{"rope_fraction": 0.5, "lr": 0.00127, "train_tokens": 1456000000, "steps": 12168, "dataset": "wikipedia_en"}
Each number is 128 + 32 x the weight over its row's rms, rounded and kept within 0 to 255. Layers, rows and columns count from 0. Numbers have three digits each. The size before them is the row's rms in percent of the matrix's.

# layer 9 attention query, 512x512, rms 0.0849, rows 0-49, columns 256-319
090:169136192146121111135124123177175162113123123098110140113120101147131128108174108097077106092144108183137088121058197139151095118165109113088113088089170148133132175123142124089109168100098157
092:148146071094109134163119178114121129123148123092147149117149159151124137129124130128094053181126118126143126140130019139106141119145097145143131121212092128087139117136099183190140048170112163
097:136125159126117070129156095100135107178148113125161131086051130171157129111042160095183089133129173129182127126136181171126120107160095118086119171124116101126063121166100107113093190161070118
095:058129149170093115080143128189148116153132093157112136085172145153134163178146085159169148159113181084135161128114166161126182098108134105115102171062125200174066154181136134159160143067135165
091:108099122114112152096150160132130115075109101114071142145103116125162124132155151142151124079113149156152075095138119132111142102142091110122160128141073132067119118064093154168083122179123147
084:133152099147118121136167106157147107135089136092122167104120054140167096113143128175137122077106140111146091092125138125111136121103099134052156113140116200125101143102139156145065142148102100
092:132112165125056147173120172126150131106136081158152156109118164166144152181167080121091088200113111126133190141148185147117111101112152125147086169138162161155181086169171125102126110146214143
087:096150109072100148158088186066102134152112099132156133142118152163101167161168104122159110105136120109163163167145126105095144104107151130152141129070128135092104111158156136095129110113125132
090:160162121106106140167113135147149102165104101064140169077126108187166139119117176146133131111088156158139139136131189170139122103089119112097107096105083164143089116154187158104063136090078103
088:124141135163151105173112178149150059180105166096130113153108078184107146120138145104093111093149186112070068126174121180131097148174107142102190096080122146075102106094127139080102173093116127
092:119134100105175114059172117128036202104157136044138109182152089108056046146147143103121152110175091143114107136101084105162146081141176105154137142134138106139113095078080145154138133085168091
080:102118134128099177103169137114067174109095107119093119158180173116090112123137099092100117161108105108132109135118096076162126196085119121187091177157130054125181179093104151107090154105140165
097:118153093123113129141150139174106128153160185096111102150135105166155138109083164091152133110146167121125065131131147102212171128118185105068127067161147121150121118162167131147036159116146163
084:122071140158148135178128083070103120147133149110178066056098096116158161155125188138111080160211088147115131147139078122075168072103126133145149133144099109106153103151122096139126177110137099
088:138105128115100090141144150096131102200162164113142081134115145131112146096100111087100165133175140115105108085053072148145115154154197148138131134118108095114105161173147130183131138135126109
089:176157103113112168080119145159055136105106110107071095168133089105115080081151081117187139112115124121103148147161137090137095167087127077142140148159110111135177109084096115145098178154146124
099:177113095103172090109207101112122125110093147106113160111101106087110119085178114134115137124182111113135077135133136121195112115149156171151067065125114156195103100108175122122104134141119106
092:149118087164149146158105113136121160152153149082086101134117108090128105095151088075156137089143153107118051166211151171136088138163169082086112144187175107094135114136088134103051123147152098
091:145169077150147152147066124190131111156119134180161111171122111108098089121138141134084176120183090157090122136139171102163125178113102181143117113176069158146188113151139137106110104094190103
094:125130087124123129104142131160084114138137104096093120139144164120050135093145171094171155154152167088058161109126051162123122147089115110090138191152138201126130138173140155224098145145133127
094:132142155164141123137145106121141154160110139113179121152118096177186103116095126073097121128087137141178119098160155097150089146150148114121143090132172079137095107108156113065129107127094085
094:184151095165127149127156119108099116133176185101206106119087076194123147125091152102118146165115119149075128117090069130095129139143156129104116065145161055100169112141157124036124112115112112
089:086098161140133187101118145091096124154123169188059150119148167104103242094137092166163110106129111130130107086118152085105142154062091094136078120154108150144152108207161129126159178143134144
096:111124104198145159095149197171176149117089158167098129061093158189157136125166130115174150157081173197106148180121144128178123124105139163080117116125148218099080115178125101113179116132145175
087:107131131156170132122104147165148087146141169193125106099140138178141213111130144122140163108087127137115140090101070083054141181077132137124103144103171114107140131172137117130157130102118110
092:103089124143144077142120118098119136055137079170154100171089109172100080167116162134124200148129109109205151070120069140123133133215129113175108085063141088174109152093106128128100126182112092
092:089130105143064068190165086099164162103128105105185169101050160174126119149163188104106125134064106107183130161139151110124159015127168144110135096127141105109101166169095123123121126165156069
090:102101100136139167064169131140108091116094189077097132092093149083186157094148076096124156061178122202092084094143153140191165091070197118124157125179138123138095125184097080131069150087149140
093:144107135100155153112156166128133075127129116112181071063140111145152168126141132128045137149166122123061120077096123083151124127047114094133158068083186095133144138042043134118065248118188109
092:120188053085131195168143152117190135116133074203131111146094168121154147220150087107107157184080144159145173132068173200145070188137154153153131139099105163175066147117111148137160144177143153
097:100133114077156137121166171153140092168160120126178134146102105141086152159114145132140175083087118166152183130087142058128164150097139117168084126103113047124106160126115136057164083151094126
094:138154160168135127173107061141143165129137127074184147114180154103160135081110130100135120154143135116129152162140112155106127069100168152077087072183109131158112165158088118156146103133133140
093:145158148078126202093112149114122099093111069110111111101153085146131178135156152167102141161133127132136154147130160108169095172129123166148123143107092134093111113099126125080062067105106155
091:144153149132138091150121134093080135140119095121115165119138122138077134117178118100166112143107106075102126118114148102090128190135099124134159154120157115109127115105117122101139156160135148
084:100157106096146089107140160114080113145173127117167119099106125119129147128080135133122122138183134101163124071142103099080141123135170072135145141101138077137080136152111111155129165039104038
093:111099127127118193164098133118105145100087144113144156136206121083136110078119070147163110101111139134183124203171206134158182128115090173126086150158094134150157129143136165100106073105141142
095:122130143133131146100144105126124073124114088142125100099175160125117098123154189119088111091105157123151179177148144139119160146088149088104049098171114099171109125111090098095140099118156105
090:120138183167138158104166172194111151129076162155085084106105103149081113104166055115159107061077069132186122175149153072170115141136116113048120121174137143176157084115157116145136132070173137
088:156074130165113116158119169127174134131140192190165041096103126150095120111092123115107148120181128148127130101067085120075100162142122156145175125151101129155108131133106125138130125108087152
179:141133106114126122138118106132198155117130070169156122115110108130142133191162099112164127208066137112107229156110097180195082117119084173132081179123133131151103172137105163143117075159080134
091:156099094102123145153134101088160176142086101129163182124170125127134147126188101157133103210127099116162073115102115109085099069116129086168080116085157158109109153101058175108141133133144089
094:167164120147142106143104150150153154098197118105153149190162150138142069160203157109148142116132144142200143102122099131126157134087113123114133124164156174158108120186086181140116135128116127
090:111153101128133143142130089175120114125111071129122128172103126135110129150054136130115174107186194152109133130144110122083118151088138129106088082140113130093073072147101132093169152115158166
097:092121113107089102098120160102134099143132138134167105170165127154178194106149104073103179099114138103133110144118035153110144104132169161173184062130136078032060164104055124100149091167095104
091:140156160102140097136136134156143159153094094152122162125129184151094137127161146103107208136036097138150094138096087118092118152189150102113029170139122191129115122130133104167187094102141109
088:141166126164112124075139100129115104108058114109060100126126149122186075222156191225157128144117122121113145182203097077156169043150141109090117087173116177135162084175148069125112105117193160
091:116104121152107094129201146115089143138119111102160123128094095142118141144039217106160093152162118113158156160137082065107113066127160137082100128170141090152092090216088078154098161116166125
091:131181110140132177076099143189111155136081147113123134180159151139078058118129061076201181093102134119151149153090122162236043188153140132140111136151130120083159121100151172104078088097129155
095:152145129125080195140130137133145162181103178119151173104095171161163085065156091106142111113095122125127133161118157152100119129138165133109118140138141165148130152160082151082089101095121134
093:154113142151061104207123117112150161128137167118119157072129103130179119124105174134156089144086138161160146169129149166127122120139077189100062168148107202145159095157104145126094112159095138
# layer 9 attention key, 512x512, rms 0.0723, rows 0-49, columns 256-319
089:131097132084139182127155114136149147182128141092116103094152161084175121082107137154075110092165104161089159165105139106133132150071105093159106106138141125089102085116108111081142140090158129
090:095134120116092215156142130083126153123133062119086104128132139112146142100137098153095161124126095154110063082122095145087168196178172079135128055131176139092114095111131110178150156159114082
079:124122150091152130037085129054106094101139080232173097149115096160163143149110139148142140163116141121125151091120184118136087164128136133152153104081093164117166167110124105189140112097153134
087:070145074149116167172096175150105054093135138187144093145155133169203109109129106146172163101127142130149138131162152147129182107180137067105091139072149179117134119135154138148130093130117125
082:144138116104188109115144069169142159145172131134101100097104122053139179164099168155098139155168126100136114088084097118142149151112074095179092132138118067109113088083145141119141136123161130
090:149139179123143107167134076112185119166128156183125154183071206131153148156170128059142152157116089164113132111140145098150095106103130188137117165152078130111161080139104139131109213141156161
089:103139101146141120149109169108063079067157063125141106139184125138152189117120146124105158093157160047118154136149119108096134131183222068144070102124120125131097199137135153107112101099060107
083:114112102086141152103086109076096133128164070130180105114166104115122141131122137130107154146142148104165161128109119158119144153150117081135128163139125148106104144116187141106103072108125143
090:117117080179113100198089059061161139122160141166198116116134109125168145089132116112103108179157149171110142141110133118124104093123120145130110162127148187166117129187132097161135126147095093
077:145130204105113067128129137210108115163130170104149175166105159130136083102121083115126075055048172129126117163156200089147105114087113114114113105161143168159101094118086101150095185140159106
106:146108125082169094116125103139060064092155172126100098088140072151101145111143147155118165125162080090164115099117131111088209145162133090120138131129112097093173117056128179150092104087108172
098:135174107118146136159137096091168180088098132056114122162123136146111107152141120100155123177119151149096138097131154204155127155176122120121116137113124142163116133146184153076139080118134173
095:133157129118141196073135139206121136165054148144074087138163085115114115121151103143149114095121118101128049159142141102172148108042099126111128092151107140115094073154106122110074111035151174
092:094064092133096163104155138077080174065113096137099095107130113103083114102120158157132110167127061053141194142085109106093143113120161130121102037193147110140167136146145114125179133128151084
098:142106123152084170078138103130124131165066075131100106146175111079126099129104128134148096129123083117091078140065097134128071160139109129133113117117096109125092165119145151140129078087137119
095:155147130119151069136112118173088172125117184108066108146128135145115162127124160142132157175177130084135136068141134100133187142147092127139171136174114081153150132150121158088080135169179145
094:118123113117141140125128057165182097151155171126159112105208182190185122171090103155138167134116167168098097143079201052150165165086158144155136101193109128191105125153202133149153134138164070
085:138110151124174175077127053136090092214116094035100197079142145178084129097102170135062128101123134125092122155094137077122078181085104154121161171125142096108124079131152120152139142073123156
103:126095150102104111113183177068087113121146151194149088137055129119071173128082051162156124166199095137091117124163140185111178130175157127147141119104118096145218220128154101135099153109107085
081:113144108121126164115132192137054136130194059092155129106207114178117111148047125179113138146107202104124178100148163094106082136158117105123092084171190129105116195135119178064134152105069114
083:192104188123110093180154069115169141136127147140103090174083147138166108126181091096178103078083085150091084191168186112145154093125098166162129139096077181170178107119165107112114126164158130
081:125074209134129136117119082130166182163083194072105071117136127121125082111127096099185067132114076182130065153169125142132111080071107188103158139146101156130133096126119099163138141131151130
081:105160075113153145182095102102155147101073095130151167094119193151110181156154168132096160164150200162093140097089088147137110155189133121152140152094146108102074079110135111081190124095160177
090:039110118171049131108103181169161195143051170142113107149126171110145120163076106078145120096092098186079149116112087104175093071089110154136191138144111139159125120150100111113100141136125126
093:063111044163072175125106170156161177148105130113135119134135145121130113167068134099153105110108186183084125159162106171168119106101117146118124124154116130116094132169108091136102122100139080
085:111159113087168086168098190094082164148216093116181128105129143141078134126117172081126106069139130028141158087118081105125148128167135093135094159181148098139110176119132102099099114124124141
092:122144149135106103137115124110105139117153134155125104153067152142138145125162120148158135222138112128169190135108097105157134121179150144122116167102137167170177143139178162098163148113142174
100:128095121123108162166132219162153129086008150114065119129067115100105132102152126129135133098138086204085102123133143161166134121132135172126176129142107145127171079155107139178081128109104108
099:110119111044108147083106104133143114090136079154207095101111128138146115163080121164100139186149122114114128041097214128124173150112136150152067122116142160156131114136112151145082130145160092
092:075078112166130163184114241144168115133099053157116182175144129072118153148068114084120105107072123122063158172146135202158100132102132117161147135111098138124109085115118109092131123163085139
097:118141124129181166126138176162148154105098077149159101104024128170138114092179096124150131078127154144193131164128128199088128212182082129146123113096124128112200093064115132127096084118117183
100:132154127177128029179129101142123184114153171169152119092216099134128136107123169160107110110133141127139122167164117098179144061113142147094079136125139134145143138137118160045152119167123138
104:116140117098114245126105175111134126107016089093037152158144116092095144116131132136135173154147120138125140172172151167164120182117161107106191148146101063110121117120104115092066100081117148
108:111141115053104083148131104104176178159096070118115214129096132168110148141120093100209132183166161106128120069127111134103091190208160120135148148130162115176050152125158131133097121194145110
095:108139105104102124133148145066087108160166124113158164100165101155132126126163140200108111143125160113224158104141177067065095178188134117153160100101135092096147121087152133069156158161077059
100:128114154102120149142113141080178107092123148115092106173161116137123103113144137158113165146169169140189100156180160180142141132135091106121095149151095120125093135174098122139098094088132123
102:116141121154100181119092117071140102105175106148114107154198168135122092132132165125146143098103133108155091166109157133154113137153130150117102113120126129156119121148163126154166083052122105
102:113134155111162222089138181180124162136041163128000104117150133153076104095162138105135155101107087050097153143130145101147108160098129138122154102136129138166125111108132118115096107097192173
102:142101129120154153125103162149099142122117218157154101148201122110096132141113131132102090061137128129093070139121053125139145125148180115147098115156114144104119156084120140172127113105121086
087:120148151139137146162070073131134143126136119113079116184120159120151096096163099097107138084142138102091154186128091150196143147127127125095121155153181155154067108165119116119114107133169172
099:162120117112163073126088105078163126079209134116255126162126132127152141115125157110111134131136111129185191158050123128078133117073110120122085100153157154143126141177129118147124133154145071
104:117117071115145027147138118088134121144210122098155145143183136157157150155142142144119112121146169160187115095122071115099153046105123088131105174141130133091127107139131155071114171183097115
103:168098202109101162119098100216121125118089041149102033171149131070145142127170160114100138085143123147091101159114130168128096152075109120137165101106143129120104124139172164139073095106141102
100:098162113150164092133134141082101156122183123122204115234184101163169156135091115154137106083122144128111081096183064120129130160163133123125113120175130098139102168124129080135119096166073102
093:112189133130143171111104062143141160101096101131095144190187126146169171099177086122173134063120141094144095168122157120111061117175107093164089130077150156136075077085160130052140042082173180
094:141135121151143105150116095169096128127065134138041082060133111089099122081127131153097122108175087110083161166108116088148206073095130182149117072165117150150198122122123123130089118155156149
099:152148179132146171162116135132141157134122156134042124131109111082092117117162158169095129195146080072112157152158155124160156128119101122158210121146140124135151116086148138065101104143145150
103:121119128129097143127130159188110115105081133118141081168151137144124115180133093059168127100144124125128044136095124150214137170131105127150119175154071100138141166136135148115089077117147166
100:122186075111128126124139072161132140094127103115180142129079105179161163142208093136122122174138167245165150085106161094148143132130135117085111150108103196165093162102082168085119072192121146
102:146088156109117097148104078119151169172101206154115134080117164100098133108112108126139145120122083153163198131097089162118186048096115135092123117171134126099116138134102128141096191146149098